{"n_head": 10, "norm": "rmsnorm", "init_std_up": 0.0205, "lr": 0.00113, "batch_tokens": 262144, "seq_len": 1024}
Each number is 200 + 20 x the weight over its row's rms, rounded and kept within 0 to 999. Layers, rows and columns count from 0. The size before them is the row's rms in percent of the matrix's.

# layer 4 MLP gate, 1472x640, rms 0.0486, rows 1407-1436, columns 320-399
097,204,179,190,200,218,204,157,186,203,177,219,203,188,246,198,213,207,190,146,200,212,194,246,205,201,191,228,181,203,213,247,218,244,199,231,227,196,215,232,221,184,211,184,205,182,201,187,191,187,193,196,194,211,185,240,216,214,200,205,205,210,207,203,215,228,215,176,190,177,188,183,210,180,174,192,215,181,209,180,235
080,205,202,238,212,197,231,211,161,230,201,192,218,194,201,209,153,174,174,208,177,186,194,188,199,142,184,206,193,199,220,188,213,169,174,225,179,195,225,229,233,248,171,184,183,230,218,173,196,182,190,172,236,183,188,201,154,251,179,168,195,199,197,222,213,188,192,164,209,185,220,211,203,221,198,188,210,204,193,187,200
099,196,231,199,229,211,203,190,195,187,178,165,213,192,181,174,245,214,224,206,223,198,221,172,226,159,218,184,210,187,192,212,237,183,174,211,226,192,159,236,225,231,225,222,175,186,194,221,216,171,200,178,200,174,181,204,180,197,166,172,192,185,197,209,215,220,189,206,201,242,180,238,201,225,157,194,221,212,146,210,179
095,193,199,198,206,220,185,205,188,220,202,203,223,176,209,214,195,200,185,202,194,196,197,222,193,215,196,189,197,165,191,214,213,202,208,220,199,209,200,235,189,210,195,207,167,198,201,187,186,189,187,174,231,218,168,201,210,195,200,201,189,219,232,182,220,187,180,223,199,191,224,191,204,232,183,215,180,187,210,179,222
100,221,197,205,170,184,200,201,217,220,216,203,221,205,215,226,215,203,216,199,210,171,188,167,193,191,223,213,192,215,184,192,216,173,201,228,180,199,146,176,195,178,190,189,197,202,173,183,194,204,199,205,230,185,201,174,179,234,195,209,202,219,207,192,199,176,208,197,210,209,238,169,219,196,223,186,210,209,187,193,195
083,198,176,197,224,202,185,216,215,192,218,232,190,193,210,198,204,204,225,193,229,195,226,193,199,200,183,190,193,214,169,181,186,162,186,158,197,169,188,210,174,229,216,206,202,194,208,192,217,177,184,176,192,158,176,196,201,204,185,191,227,203,192,214,212,196,207,186,188,194,217,193,188,202,178,217,183,182,211,245,210
102,189,185,178,215,189,196,179,227,214,193,212,187,188,184,217,220,183,181,230,205,205,221,142,187,182,169,248,223,222,201,201,213,216,198,161,169,178,216,216,209,198,191,201,188,226,195,178,180,193,184,225,195,189,222,178,227,209,200,187,212,160,213,221,196,182,234,233,180,193,213,190,214,212,228,252,194,222,175,199,208
100,194,192,215,207,184,217,215,233,224,185,186,166,213,208,199,180,206,210,194,175,172,203,189,180,213,221,203,197,226,192,199,232,185,241,167,178,199,202,180,206,197,185,202,185,217,202,206,198,205,191,220,192,217,199,140,210,173,212,235,208,173,225,201,198,195,205,246,208,191,185,209,229,191,181,200,211,243,210,200,206
106,169,199,187,188,197,173,183,203,200,214,202,226,167,229,175,199,192,227,164,187,229,221,180,182,154,210,200,188,207,194,232,223,170,184,204,236,207,211,188,193,185,201,178,195,195,192,194,210,158,198,231,162,201,171,179,215,214,225,226,209,191,201,208,227,199,205,186,189,192,231,215,200,242,173,193,236,195,217,231,175
118,176,186,202,242,211,192,197,190,212,201,193,198,173,188,179,203,187,168,208,188,231,211,192,203,210,186,212,182,233,176,180,164,212,220,192,227,201,189,191,197,158,194,174,182,207,173,212,212,176,222,187,189,209,168,198,208,204,193,187,203,198,192,205,198,200,198,216,179,189,227,200,190,209,208,188,186,201,169,211,200
101,233,188,210,169,205,174,216,216,221,207,222,197,214,218,248,168,213,221,186,194,207,192,167,201,185,207,205,202,192,160,212,206,208,222,178,214,202,210,219,188,218,186,215,193,215,195,169,207,207,207,200,173,217,200,148,201,190,219,231,203,172,196,198,199,188,184,167,178,222,232,195,237,213,221,189,222,169,202,234,186
096,204,218,222,166,204,183,186,190,200,208,213,196,181,220,197,237,207,202,193,182,217,204,163,242,175,211,203,221,194,188,194,237,203,154,201,202,186,175,179,214,193,207,217,193,233,214,168,213,211,182,212,199,177,186,201,228,195,147,196,202,202,188,212,160,220,231,190,201,217,218,209,192,238,235,192,193,218,219,195,196
101,227,228,190,190,171,198,200,256,206,214,230,218,204,204,207,233,191,211,210,207,175,226,194,198,173,193,183,238,184,206,231,190,152,189,205,211,215,184,194,229,210,214,207,218,233,202,168,190,192,191,175,181,177,253,215,219,178,218,177,168,180,234,222,206,210,196,179,197,232,213,203,204,187,175,187,202,182,186,199,204
090,207,209,207,229,188,181,233,204,194,212,185,190,238,205,168,215,211,191,230,214,199,236,187,242,187,204,164,232,214,210,191,182,185,228,223,223,175,170,180,174,222,216,208,239,233,233,228,168,230,165,187,212,233,199,218,172,210,223,209,203,189,184,189,207,205,194,213,195,210,192,234,171,180,207,205,207,210,211,208,204
102,164,232,178,205,193,145,191,216,214,169,214,219,226,230,172,207,213,194,144,220,201,194,160,221,189,205,198,178,226,207,191,203,208,234,184,189,191,190,182,185,220,193,196,203,208,177,207,187,162,194,205,194,213,233,166,199,181,238,180,188,214,200,225,199,174,203,203,188,204,201,215,186,215,160,204,199,187,194,203,205
099,183,217,202,200,219,192,217,207,225,197,193,203,213,250,206,195,196,185,193,228,193,207,181,194,196,154,207,171,178,213,186,209,194,200,176,191,169,192,169,184,182,214,194,175,179,168,181,196,251,237,161,214,225,185,187,204,216,226,243,238,168,204,162,219,187,194,180,197,223,185,211,216,204,218,195,182,175,213,199,188
073,194,226,218,229,176,217,182,180,201,180,192,223,209,184,184,181,185,208,197,209,183,203,226,204,175,169,223,194,190,195,189,234,183,183,211,239,188,209,218,228,220,198,204,195,233,210,176,205,210,222,190,194,171,191,212,205,212,171,213,180,190,175,212,188,162,218,206,198,183,200,225,227,211,165,230,209,200,164,234,190
103,176,182,199,204,180,223,210,167,200,203,202,193,202,175,209,195,225,177,207,227,247,189,182,191,203,222,172,212,186,216,197,178,155,199,210,179,216,206,218,234,185,250,188,192,205,209,188,176,208,214,201,188,209,185,222,224,199,228,210,203,179,187,222,196,197,219,191,216,243,219,211,260,215,213,203,239,228,203,201,204
108,171,184,184,203,196,222,229,181,187,199,219,210,175,215,203,183,196,232,205,185,179,214,193,205,163,202,209,191,211,196,198,212,209,188,210,176,227,207,186,229,214,212,215,196,192,192,178,225,213,205,161,203,169,163,223,211,185,186,185,186,245,246,192,206,181,186,253,179,212,222,198,197,201,209,213,161,180,164,199,187
095,205,215,220,217,195,197,201,195,212,189,214,220,197,190,205,209,177,183,216,211,203,188,181,186,202,175,188,159,193,162,200,215,185,191,221,176,190,197,171,246,186,156,188,200,212,205,205,197,210,219,216,226,200,195,213,218,196,199,216,196,181,150,199,180,160,185,198,177,197,229,182,188,221,225,248,211,222,204,174,179
103,194,191,172,183,195,208,176,204,200,220,209,198,196,202,162,198,166,196,197,218,192,239,161,219,190,182,167,208,179,181,212,212,207,216,240,189,178,205,173,177,221,211,184,168,236,207,185,223,222,209,193,222,184,191,198,219,238,186,222,209,207,207,205,229,206,200,181,218,192,215,192,229,189,192,196,241,223,170,193,231
100,185,178,223,193,203,192,199,201,214,209,210,197,199,189,192,196,169,204,209,202,216,185,210,195,207,196,208,201,240,200,212,209,173,238,173,220,186,185,189,217,207,211,204,205,206,170,182,236,190,187,211,216,198,210,198,187,208,241,198,212,176,217,186,209,196,234,178,214,201,219,195,193,226,177,188,189,190,185,211,178
106,183,190,191,219,197,211,227,202,225,213,196,178,226,216,181,207,238,216,174,220,175,213,180,191,206,207,208,176,171,186,193,187,218,216,187,215,231,217,223,179,213,203,207,189,187,203,204,212,204,200,190,168,216,191,209,232,213,222,192,197,200,214,203,165,206,201,204,199,219,188,200,206,202,202,196,238,184,200,203,189
101,211,202,239,198,219,175,193,227,212,243,187,208,219,192,238,202,212,240,174,174,178,211,221,215,207,221,208,167,193,183,192,189,176,206,179,186,201,187,207,209,195,224,225,213,164,193,185,191,206,174,210,202,215,229,214,219,198,179,189,214,185,189,201,172,215,221,210,178,207,195,181,180,189,205,171,203,171,197,212,188
098,174,222,189,201,185,186,222,227,209,186,187,181,197,186,208,204,184,201,217,240,200,183,188,196,192,212,210,191,239,219,211,200,164,186,218,216,207,183,220,181,199,222,215,201,207,197,216,152,234,213,195,196,182,195,208,188,198,202,210,177,195,186,177,223,185,189,206,194,197,165,236,174,186,199,178,218,184,223,216,179
099,230,186,193,210,157,196,214,208,207,186,202,200,174,190,168,228,180,188,201,215,218,213,199,210,233,204,210,185,212,214,232,207,207,219,206,202,198,193,211,227,213,184,183,229,224,180,222,234,195,200,200,200,178,229,181,198,164,191,150,194,194,222,196,217,201,205,227,197,200,255,183,214,210,219,222,185,205,204,203,195
106,215,217,208,234,182,187,202,227,203,223,217,179,196,167,202,204,227,234,192,178,172,207,214,196,211,184,236,183,185,206,211,195,191,198,219,233,236,223,229,217,205,228,154,190,213,219,180,231,217,184,201,185,185,179,185,204,226,182,189,219,225,172,228,184,213,189,215,197,224,208,178,229,210,171,171,162,223,196,248,202
103,175,244,179,178,197,154,226,200,226,201,195,184,190,197,203,189,209,209,201,196,220,202,181,225,178,206,201,211,187,180,194,191,235,171,222,201,175,223,218,207,186,180,174,206,206,200,197,220,177,206,199,208,211,191,229,229,204,215,213,214,189,203,227,199,176,179,204,216,168,182,203,207,205,208,180,214,209,187,200,190
094,177,185,189,237,198,212,207,192,204,176,197,170,161,189,204,180,174,188,218,203,228,199,219,184,206,226,192,175,220,200,175,196,198,199,160,208,195,212,205,244,216,236,187,187,209,200,199,202,184,201,193,214,201,197,191,186,197,183,222,181,189,178,247,199,172,207,215,182,189,209,213,174,181,205,174,201,175,187,215,238
105,164,198,206,198,194,186,184,221,203,181,240,174,221,208,191,207,172,178,174,151,195,198,174,192,209,203,224,221,219,204,209,162,180,243,208,228,227,214,174,209,199,173,208,173,197,186,187,176,180,167,188,229,207,189,180,166,220,234,183,245,169,190,207,227,181,223,206,204,209,207,194,206,202,178,217,182,232,197,204,202
# layer 4 MLP up, 1472x640, rms 0.0476, rows 1407-1435, columns 320-399
096,193,217,206,213,223,171,222,199,214,187,204,186,196,159,167,224,219,194,190,198,269,198,209,227,195,189,182,184,162,203,194,199,165,212,215,197,236,218,219,178,207,190,224,213,197,219,199,211,196,171,170,218,223,178,182,187,180,197,220,215,210,216,212,147,177,199,194,195,202,185,170,233,173,180,149,209,221,239,178,201
088,187,197,188,195,185,159,200,193,215,198,206,215,179,219,182,227,203,189,230,213,214,200,181,199,236,242,224,183,209,195,219,189,173,206,199,231,165,165,161,145,175,189,228,216,190,157,193,200,176,190,206,206,223,197,195,217,201,189,195,184,166,185,230,216,196,187,193,177,229,217,244,233,231,210,189,161,191,201,218,180
099,245,199,195,196,170,217,200,211,215,171,250,175,207,205,185,205,203,213,208,195,214,180,213,188,184,216,219,191,159,196,194,189,155,264,177,188,205,204,195,223,173,218,187,234,199,215,167,162,183,193,182,250,196,185,227,179,195,208,235,206,184,179,180,207,158,212,204,180,229,199,210,188,200,210,207,171,184,188,182,205
097,226,169,220,183,200,188,176,192,194,222,188,223,208,196,183,243,174,209,218,203,188,230,224,218,169,198,223,225,197,203,168,191,222,191,254,212,170,212,231,184,184,223,165,205,181,186,191,226,204,172,207,199,194,187,176,201,204,191,211,181,199,209,207,218,222,208,182,204,215,161,211,202,164,186,204,234,230,227,194,207
103,207,239,247,204,192,221,202,198,190,147,212,175,188,217,188,173,218,187,218,200,188,197,190,228,208,185,220,252,214,177,219,209,179,179,217,186,195,200,208,241,189,190,168,180,183,199,216,217,200,214,197,181,179,221,206,215,209,203,189,212,218,176,220,205,228,188,230,179,174,202,172,183,191,193,199,216,190,205,204,185
091,194,198,196,222,183,207,214,195,238,208,199,194,200,201,205,205,167,180,218,211,212,224,190,217,206,204,224,177,193,162,191,190,226,185,205,241,190,179,180,217,211,204,177,170,205,184,190,191,199,213,192,237,211,201,234,191,179,178,180,206,195,222,166,212,182,209,192,186,202,203,173,255,205,213,164,200,247,182,197,218
100,191,154,158,231,149,209,225,170,193,204,196,186,224,189,213,193,172,171,194,181,191,216,201,215,230,188,204,212,189,196,210,178,209,235,206,188,216,180,228,219,174,225,216,222,188,217,178,193,196,205,203,189,198,181,218,189,210,227,168,204,213,239,214,217,198,190,225,226,174,228,244,218,204,189,192,248,205,262,147,202
104,176,248,222,186,209,206,195,174,190,202,203,199,176,209,208,190,195,177,204,201,162,194,207,185,237,210,201,215,171,194,192,187,188,217,206,180,191,173,199,225,185,176,180,166,240,205,203,196,192,191,210,180,187,231,181,186,201,167,200,212,180,187,194,188,211,198,198,194,215,196,181,210,204,187,198,183,181,169,203,209
104,190,221,213,174,203,202,212,175,194,196,201,209,179,185,225,189,217,193,194,166,216,198,177,205,195,177,146,168,181,208,199,228,200,213,191,190,224,189,210,199,217,210,206,195,235,200,162,219,208,192,234,183,214,223,193,236,202,159,220,196,210,201,210,181,190,184,184,217,177,217,176,191,198,181,217,210,209,209,226,215
107,152,183,207,195,202,190,210,230,207,210,193,201,208,201,242,190,195,226,183,193,221,212,191,204,254,184,195,183,193,234,220,198,196,212,192,201,196,166,197,226,206,235,201,208,167,183,211,188,208,217,191,168,181,201,205,185,214,189,249,190,203,171,197,177,210,194,193,182,193,184,193,213,212,173,181,215,203,237,214,204
105,198,216,181,229,202,199,193,204,205,161,199,206,213,182,237,210,198,172,197,194,213,202,187,176,168,239,193,177,179,172,202,206,212,195,186,193,231,189,203,232,188,193,195,183,164,161,192,213,175,181,151,161,197,216,206,219,187,195,229,220,186,188,218,206,193,226,216,203,202,216,172,201,247,232,197,200,213,190,203,210
096,198,186,170,216,192,213,216,201,198,164,178,213,215,204,189,224,219,190,185,155,203,205,203,193,203,195,231,196,199,163,188,194,211,219,208,225,201,221,245,183,210,200,197,200,202,187,176,180,202,190,172,243,178,189,181,159,228,234,185,170,205,192,230,183,241,199,185,154,195,194,229,193,174,208,176,224,191,200,216,193
101,167,185,171,207,185,220,181,169,196,191,210,204,205,178,171,172,159,210,221,185,177,196,184,211,215,189,206,196,190,194,227,179,224,211,190,232,228,216,208,245,193,205,228,234,180,173,211,222,162,223,211,206,208,179,173,194,185,195,205,170,210,215,223,219,180,200,226,207,200,179,185,184,242,199,190,202,177,238,232,223
090,202,173,208,199,173,205,197,194,195,208,178,185,225,220,200,181,222,147,199,237,223,203,212,201,216,177,210,234,182,210,180,215,204,184,219,236,175,157,191,191,222,214,193,207,169,212,218,188,195,214,179,194,227,178,188,178,208,207,203,172,189,190,183,224,217,199,221,170,170,183,190,219,189,181,156,211,213,181,245,191
101,217,202,197,225,177,219,218,222,199,175,189,154,188,213,194,225,200,186,233,190,231,190,185,206,193,204,169,194,181,216,181,204,182,221,235,185,207,187,229,204,172,225,217,188,177,213,217,239,219,181,213,167,217,221,180,199,208,182,214,193,196,220,206,222,197,168,212,205,192,214,206,212,204,189,190,190,182,181,227,212
097,211,199,204,149,199,174,206,225,213,231,181,206,212,185,174,166,188,261,172,201,191,203,175,184,220,213,216,210,177,222,201,201,219,240,166,177,177,174,166,205,143,198,208,177,199,234,180,212,197,202,202,202,203,226,200,208,189,207,225,223,171,172,184,179,209,193,241,177,182,206,173,196,176,216,230,176,203,182,182,186
089,175,182,197,201,202,211,230,231,198,206,196,179,198,209,224,208,162,171,190,232,186,230,220,186,197,225,237,156,226,223,193,203,180,203,203,165,184,202,211,206,203,187,197,205,211,207,208,213,233,167,197,190,210,184,186,165,221,186,233,225,214,228,216,230,212,202,171,176,214,194,193,208,227,185,197,233,232,168,182,206
101,194,208,247,219,201,181,212,163,231,208,214,174,208,216,192,180,225,179,195,190,205,182,192,174,210,181,182,205,187,181,182,188,196,188,200,193,182,166,233,188,220,153,208,184,220,190,215,228,191,216,205,205,181,215,197,213,175,197,180,206,202,238,223,201,213,199,192,204,209,211,216,188,184,172,181,198,185,242,167,178
102,204,193,221,234,188,232,210,161,197,180,184,162,225,211,244,172,172,218,193,194,197,215,183,229,226,238,190,171,241,233,125,189,195,192,147,186,238,212,230,157,199,163,192,244,210,177,229,184,176,198,222,212,216,185,217,201,211,180,171,137,188,207,192,185,220,221,175,189,172,225,210,198,195,193,206,190,201,214,218,188
098,228,227,194,200,193,185,199,218,187,147,261,176,166,165,214,224,189,196,200,196,247,196,183,217,202,198,227,217,182,209,216,206,200,217,174,209,175,196,167,207,217,203,224,212,250,197,239,189,245,168,204,190,223,189,208,178,206,227,181,187,203,171,173,196,179,178,189,196,219,212,182,245,202,207,243,199,205,228,171,174
106,186,177,214,195,228,167,210,208,206,165,206,196,196,170,203,246,169,226,226,177,203,196,198,207,180,215,199,204,220,202,189,175,227,204,205,227,178,158,180,178,207,195,186,211,211,225,189,225,190,161,219,238,221,196,197,194,198,197,228,214,191,201,200,221,191,227,188,203,212,184,150,242,188,155,197,202,189,189,223,202
104,219,206,203,214,191,174,224,201,188,150,216,209,182,216,224,223,204,226,177,218,185,223,164,200,175,194,199,221,184,205,194,214,208,180,212,195,202,190,229,212,210,210,215,249,196,185,155,202,182,202,203,198,204,185,227,229,238,214,204,177,219,191,231,185,171,208,187,176,181,179,214,176,228,219,204,197,152,209,216,206
098,233,208,208,198,172,192,226,207,182,192,214,217,214,211,214,200,209,199,228,202,177,218,175,190,168,198,229,233,185,223,168,197,198,221,239,164,209,180,160,207,235,170,214,201,217,180,171,205,188,211,193,202,177,230,185,218,201,202,177,194,169,206,237,209,204,226,211,204,180,211,205,166,186,186,196,205,210,212,189,233
102,120,197,207,156,203,183,229,180,201,178,190,212,179,213,190,191,197,220,141,206,210,197,184,205,205,217,186,209,208,203,238,227,191,224,180,219,172,193,184,204,217,177,201,218,209,186,197,192,220,206,211,195,159,197,217,177,194,232,199,208,190,196,207,185,177,214,177,205,188,214,189,196,202,241,170,187,190,200,217,207
102,202,217,204,192,209,242,231,183,203,182,213,166,199,175,201,225,197,195,220,192,173,197,162,208,171,217,183,228,234,216,214,189,205,188,191,178,206,199,203,184,206,198,189,192,169,229,181,191,215,199,204,163,185,203,198,233,184,231,159,214,196,206,173,185,181,244,197,208,206,214,171,216,202,192,207,223,186,223,166,177
099,224,197,153,218,196,209,208,161,217,191,195,205,192,191,188,220,186,190,194,194,179,232,194,191,191,223,237,181,195,227,180,185,179,135,206,179,205,179,199,242,176,219,203,203,136,181,231,206,164,184,227,183,180,141,198,203,184,211,175,186,199,182,180,222,201,170,195,241,185,171,204,187,222,200,181,208,191,211,188,211
102,212,200,229,198,212,187,215,204,194,193,195,205,227,209,243,209,232,216,221,228,194,185,190,173,153,176,218,199,205,213,196,177,205,217,205,220,222,213,230,168,191,217,173,196,211,171,212,213,185,205,220,221,206,181,210,196,224,203,207,224,178,191,198,208,216,215,216,190,203,209,222,189,243,218,252,208,220,149,234,244
103,215,246,208,170,204,182,197,203,192,223,196,192,201,185,180,231,206,228,192,214,181,204,216,201,207,219,231,190,182,222,172,181,215,183,174,217,189,227,184,193,227,201,216,211,163,198,186,180,206,189,171,204,196,190,223,200,180,213,191,214,212,192,171,199,155,176,204,198,194,181,202,160,221,181,187,215,174,226,208,189
093,179,201,255,199,170,187,191,156,214,215,205,173,231,229,256,219,222,198,193,163,180,201,198,216,171,201,228,173,219,179,178,199,137,207,235,174,206,183,210,193,206,176,218,175,180,173,174,172,200,220,210,187,177,180,216,214,187,208,178,229,186,194,219,175,231,223,203,155,234,198,196,195,188,244,192,237,208,197,208,196
# layer 4 MLP down (transposed), 1472x640, rms 0.0486, rows 1407-1435, columns 320-399
097,216,192,213,187,213,194,201,241,140,195,173,224,224,243,193,198,159,164,185,199,173,187,215,208,208,216,176,215,238,188,180,180,205,198,200,195,197,163,209,195,167,205,208,206,196,208,205,237,242,174,204,167,209,180,166,174,185,194,202,205,220,204,203,203,184,181,216,182,188,206,202,222,187,203,240,150,189,191,215,186
092,208,193,227,185,193,222,184,198,114,216,196,211,217,206,193,183,235,173,200,196,232,180,204,237,229,219,213,215,202,214,230,228,186,183,186,164,152,214,206,187,217,205,207,176,183,196,214,205,164,193,206,219,177,193,192,240,222,190,214,191,205,236,197,211,169,206,191,191,193,200,189,215,199,210,231,192,211,220,180,216
101,206,195,229,224,172,190,213,201,223,214,211,213,189,220,190,169,193,209,210,191,193,207,201,242,188,203,185,207,229,160,179,201,188,210,204,206,219,178,201,210,176,238,217,205,197,205,195,219,177,183,171,178,196,195,226,202,217,217,170,205,225,214,228,217,202,169,203,234,192,200,243,225,219,188,209,171,227,168,194,232
092,183,196,218,196,184,184,183,187,195,195,172,224,216,215,201,200,241,167,204,207,240,241,188,176,213,179,214,217,178,198,205,212,189,215,202,179,181,221,209,196,231,217,218,183,187,205,159,182,173,193,201,188,190,176,207,193,236,201,159,171,219,195,235,186,208,209,219,193,200,222,200,216,203,222,172,198,201,197,172,244
104,187,180,202,229,191,189,185,203,175,201,134,219,218,208,210,227,247,191,222,197,208,177,201,196,222,204,179,202,232,200,173,209,212,222,206,181,203,163,201,170,185,202,232,232,194,212,195,199,188,215,211,204,218,196,217,163,252,208,174,172,227,151,203,165,180,210,217,193,200,162,224,204,220,210,215,202,207,193,166,161
093,210,186,196,214,208,177,215,194,300,252,199,180,211,189,225,209,191,170,206,224,202,186,175,163,151,208,183,182,210,169,163,173,202,175,193,218,170,214,213,211,204,218,190,212,209,209,205,218,194,190,233,204,211,195,221,169,203,204,158,178,169,224,184,216,192,181,172,188,214,184,177,199,212,189,174,187,194,197,191,176
101,207,178,200,209,184,206,217,201,205,177,222,204,177,190,222,221,240,194,203,195,210,123,204,179,197,229,198,198,189,185,180,208,210,193,215,197,195,178,212,239,180,186,218,223,226,195,174,147,189,231,216,180,221,235,197,188,190,205,220,188,206,223,200,201,221,230,218,169,199,181,195,210,225,221,188,201,214,164,204,166
105,215,196,224,204,180,220,189,190,243,221,193,175,247,161,203,181,174,212,175,200,185,171,187,192,203,208,198,193,179,188,214,193,188,232,184,193,207,209,214,171,199,226,190,138,220,209,207,224,217,177,227,196,215,207,185,209,212,177,190,219,230,223,200,183,211,186,208,192,214,188,166,198,196,180,189,197,200,193,236,190
105,212,210,228,195,219,214,199,187,222,174,200,210,199,170,191,165,155,205,174,226,214,127,205,198,190,211,171,215,202,209,219,174,204,224,199,209,218,181,191,202,202,233,226,184,161,215,194,205,202,191,232,199,200,203,187,212,224,181,229,174,185,225,197,159,188,206,209,183,211,197,196,187,172,183,185,194,189,182,203,214
090,199,194,198,200,181,182,189,191,270,173,246,205,243,184,203,184,233,196,211,172,169,222,197,173,185,197,230,207,189,223,199,216,196,212,218,219,219,229,196,214,177,186,199,223,198,222,168,203,213,214,204,194,226,201,198,206,191,214,211,184,200,203,221,181,194,209,186,275,196,187,206,196,227,192,205,210,206,195,180,203
103,200,246,183,196,197,198,216,228,218,220,183,193,217,206,194,216,197,199,195,211,219,202,192,200,197,209,211,181,180,190,211,214,210,221,195,194,199,196,221,191,186,217,213,204,166,226,207,185,190,216,192,192,207,223,184,202,186,210,249,199,214,181,200,228,215,227,196,228,194,197,152,228,195,200,165,217,160,218,210,194
095,196,224,178,221,223,227,192,191,188,243,224,198,222,199,191,200,243,171,190,173,206,202,204,201,173,213,208,206,196,224,221,203,185,196,228,192,226,176,231,195,204,191,209,180,226,200,219,230,231,219,189,218,215,213,169,181,217,193,162,180,202,208,204,217,183,206,194,170,214,196,202,195,184,185,208,187,191,205,195,211
102,214,201,182,181,202,188,194,178,204,168,205,209,193,204,214,202,200,176,224,209,193,230,192,184,227,245,211,203,168,177,192,215,226,202,183,198,219,186,211,191,206,190,211,183,199,206,192,229,215,231,162,238,186,206,206,211,206,204,248,186,196,175,218,199,179,189,222,216,172,233,230,232,206,204,144,205,215,231,226,207
090,187,192,207,206,208,194,202,224,173,196,166,211,213,211,187,226,217,195,203,224,200,249,259,202,185,173,169,196,199,181,209,208,207,180,200,199,226,193,171,148,204,194,223,225,204,227,179,186,184,202,152,239,227,186,198,214,177,214,200,267,208,193,216,202,224,185,214,208,202,161,217,220,174,180,208,185,189,235,213,212
104,194,197,210,184,192,183,228,183,247,224,228,191,202,224,201,199,195,197,186,185,229,171,229,178,207,175,205,155,227,213,197,231,213,168,200,189,216,214,222,174,235,196,199,216,169,191,194,195,210,193,235,168,187,223,223,191,191,181,187,237,185,227,214,200,216,217,172,187,206,160,158,192,194,185,192,206,223,214,199,197
099,182,204,170,151,192,205,180,162,245,227,170,181,213,199,200,212,172,193,195,213,184,98,232,185,206,219,189,213,198,207,184,221,199,197,211,204,192,168,207,184,210,170,205,189,158,192,179,197,180,202,217,175,173,210,197,197,158,236,210,224,191,190,232,210,211,178,187,170,190,198,226,202,213,218,204,231,207,182,195,194
089,198,206,187,203,162,209,180,203,205,212,202,177,189,196,220,218,178,201,196,191,214,165,216,204,201,189,236,168,228,196,197,205,217,203,232,173,171,202,189,194,202,226,204,206,205,166,219,207,225,210,176,175,197,184,212,168,208,190,192,170,220,224,189,202,200,190,183,204,180,197,184,216,234,193,206,180,220,221,221,158
100,197,168,177,216,192,204,215,161,108,211,212,189,175,218,219,203,206,213,194,207,199,223,191,202,180,207,201,231,198,209,215,234,207,263,234,196,193,194,192,204,153,236,202,223,211,194,209,155,172,228,203,179,191,188,197,184,215,235,202,201,211,191,195,243,167,205,234,207,153,165,190,175,221,220,193,209,217,230,166,194
100,223,210,222,203,245,211,153,170,229,202,186,198,210,221,215,194,207,206,229,184,204,183,213,185,181,196,215,178,238,182,209,191,189,167,200,214,235,198,179,188,205,190,216,180,190,160,223,220,175,195,180,206,160,201,179,212,185,272,181,244,233,191,207,182,196,192,206,180,171,215,198,200,187,192,216,214,185,158,208,214
098,173,235,169,223,186,173,207,221,173,186,211,207,202,208,171,187,197,209,182,178,169,138,177,224,200,215,200,197,187,213,209,202,192,213,128,184,208,185,225,183,221,198,218,207,198,184,214,190,218,169,175,176,199,207,209,213,205,185,224,181,218,199,197,171,233,176,212,230,231,188,221,207,190,194,193,226,195,205,200,170
108,185,159,196,203,206,172,201,204,165,185,188,193,175,175,165,180,198,208,241,177,204,218,205,236,197,192,165,180,198,195,188,204,179,151,221,205,218,183,204,206,219,182,214,193,203,225,201,215,184,165,220,210,178,180,204,186,187,222,210,197,195,173,191,227,174,212,181,196,204,204,193,212,206,212,228,203,213,211,200,204
106,196,208,226,221,244,178,214,186,257,216,225,207,231,195,183,194,230,214,173,204,206,182,202,209,175,219,217,220,170,197,227,201,199,227,210,208,179,210,189,205,208,216,187,192,206,213,185,183,198,188,225,207,158,223,192,224,213,204,225,225,200,188,174,203,226,210,157,187,221,202,163,212,225,214,226,214,181,172,221,224
101,173,194,211,175,187,216,181,183,234,230,200,208,199,198,212,203,202,212,215,198,223,161,158,212,172,176,214,190,220,243,176,222,211,219,206,169,214,187,188,183,193,196,193,226,172,210,200,159,228,179,223,215,221,216,200,164,194,192,182,190,182,181,245,208,220,248,193,201,177,185,210,181,199,200,200,182,224,221,186,231
103,212,202,221,195,164,211,197,210,235,178,218,187,224,212,188,185,177,176,182,174,185,183,196,240,204,203,202,197,208,173,268,212,180,181,173,199,214,216,207,171,214,228,173,200,212,191,215,187,192,181,157,194,214,198,201,181,202,185,229,229,200,150,180,224,183,184,203,224,214,189,178,169,194,195,213,216,195,201,198,200
101,236,182,183,227,217,229,227,222,169,186,203,249,201,259,204,181,181,202,182,238,204,177,190,195,176,186,202,202,184,185,190,205,196,223,241,196,207,218,244,197,199,181,178,182,208,198,207,174,200,186,187,165,231,189,221,231,235,207,226,210,189,202,186,227,210,187,217,180,153,214,201,193,176,181,217,197,214,194,181,218
101,211,223,187,195,163,184,228,207,109,189,201,221,180,201,235,204,194,238,193,192,204,168,224,203,164,207,183,175,174,204,184,180,202,208,230,204,227,178,216,198,195,188,178,202,211,208,188,207,189,222,183,200,217,219,214,220,204,187,189,182,194,185,179,212,197,179,198,199,217,209,208,198,189,225,202,194,199,215,213,189
105,156,183,166,213,179,197,190,180,198,218,161,213,213,232,201,207,236,209,203,190,216,254,193,196,206,184,214,190,207,191,203,198,193,208,216,223,183,203,198,214,196,241,205,200,198,196,197,206,189,206,213,159,177,166,216,200,207,211,162,189,244,160,236,220,179,216,235,180,214,200,193,186,211,199,183,233,234,241,193,227
103,236,214,201,185,206,175,175,206,178,184,141,221,184,194,167,177,237,180,200,243,228,224,206,255,215,193,184,218,218,184,182,200,226,203,192,212,164,221,192,196,199,201,180,198,196,230,211,220,192,185,144,200,185,197,213,171,193,212,180,215,199,204,203,219,216,169,212,199,173,210,169,181,180,221,183,177,179,220,203,197
095,201,180,209,195,166,198,182,180,170,236,162,195,214,165,186,197,180,176,193,205,202,177,198,213,222,227,224,194,186,229,218,194,198,195,205,194,192,180,169,183,176,231,176,184,179,202,192,213,195,187,219,203,141,188,200,165,210,228,191,212,216,214,164,217,169,192,228,215,176,237,223,184,233,176,195,213,178,233,195,188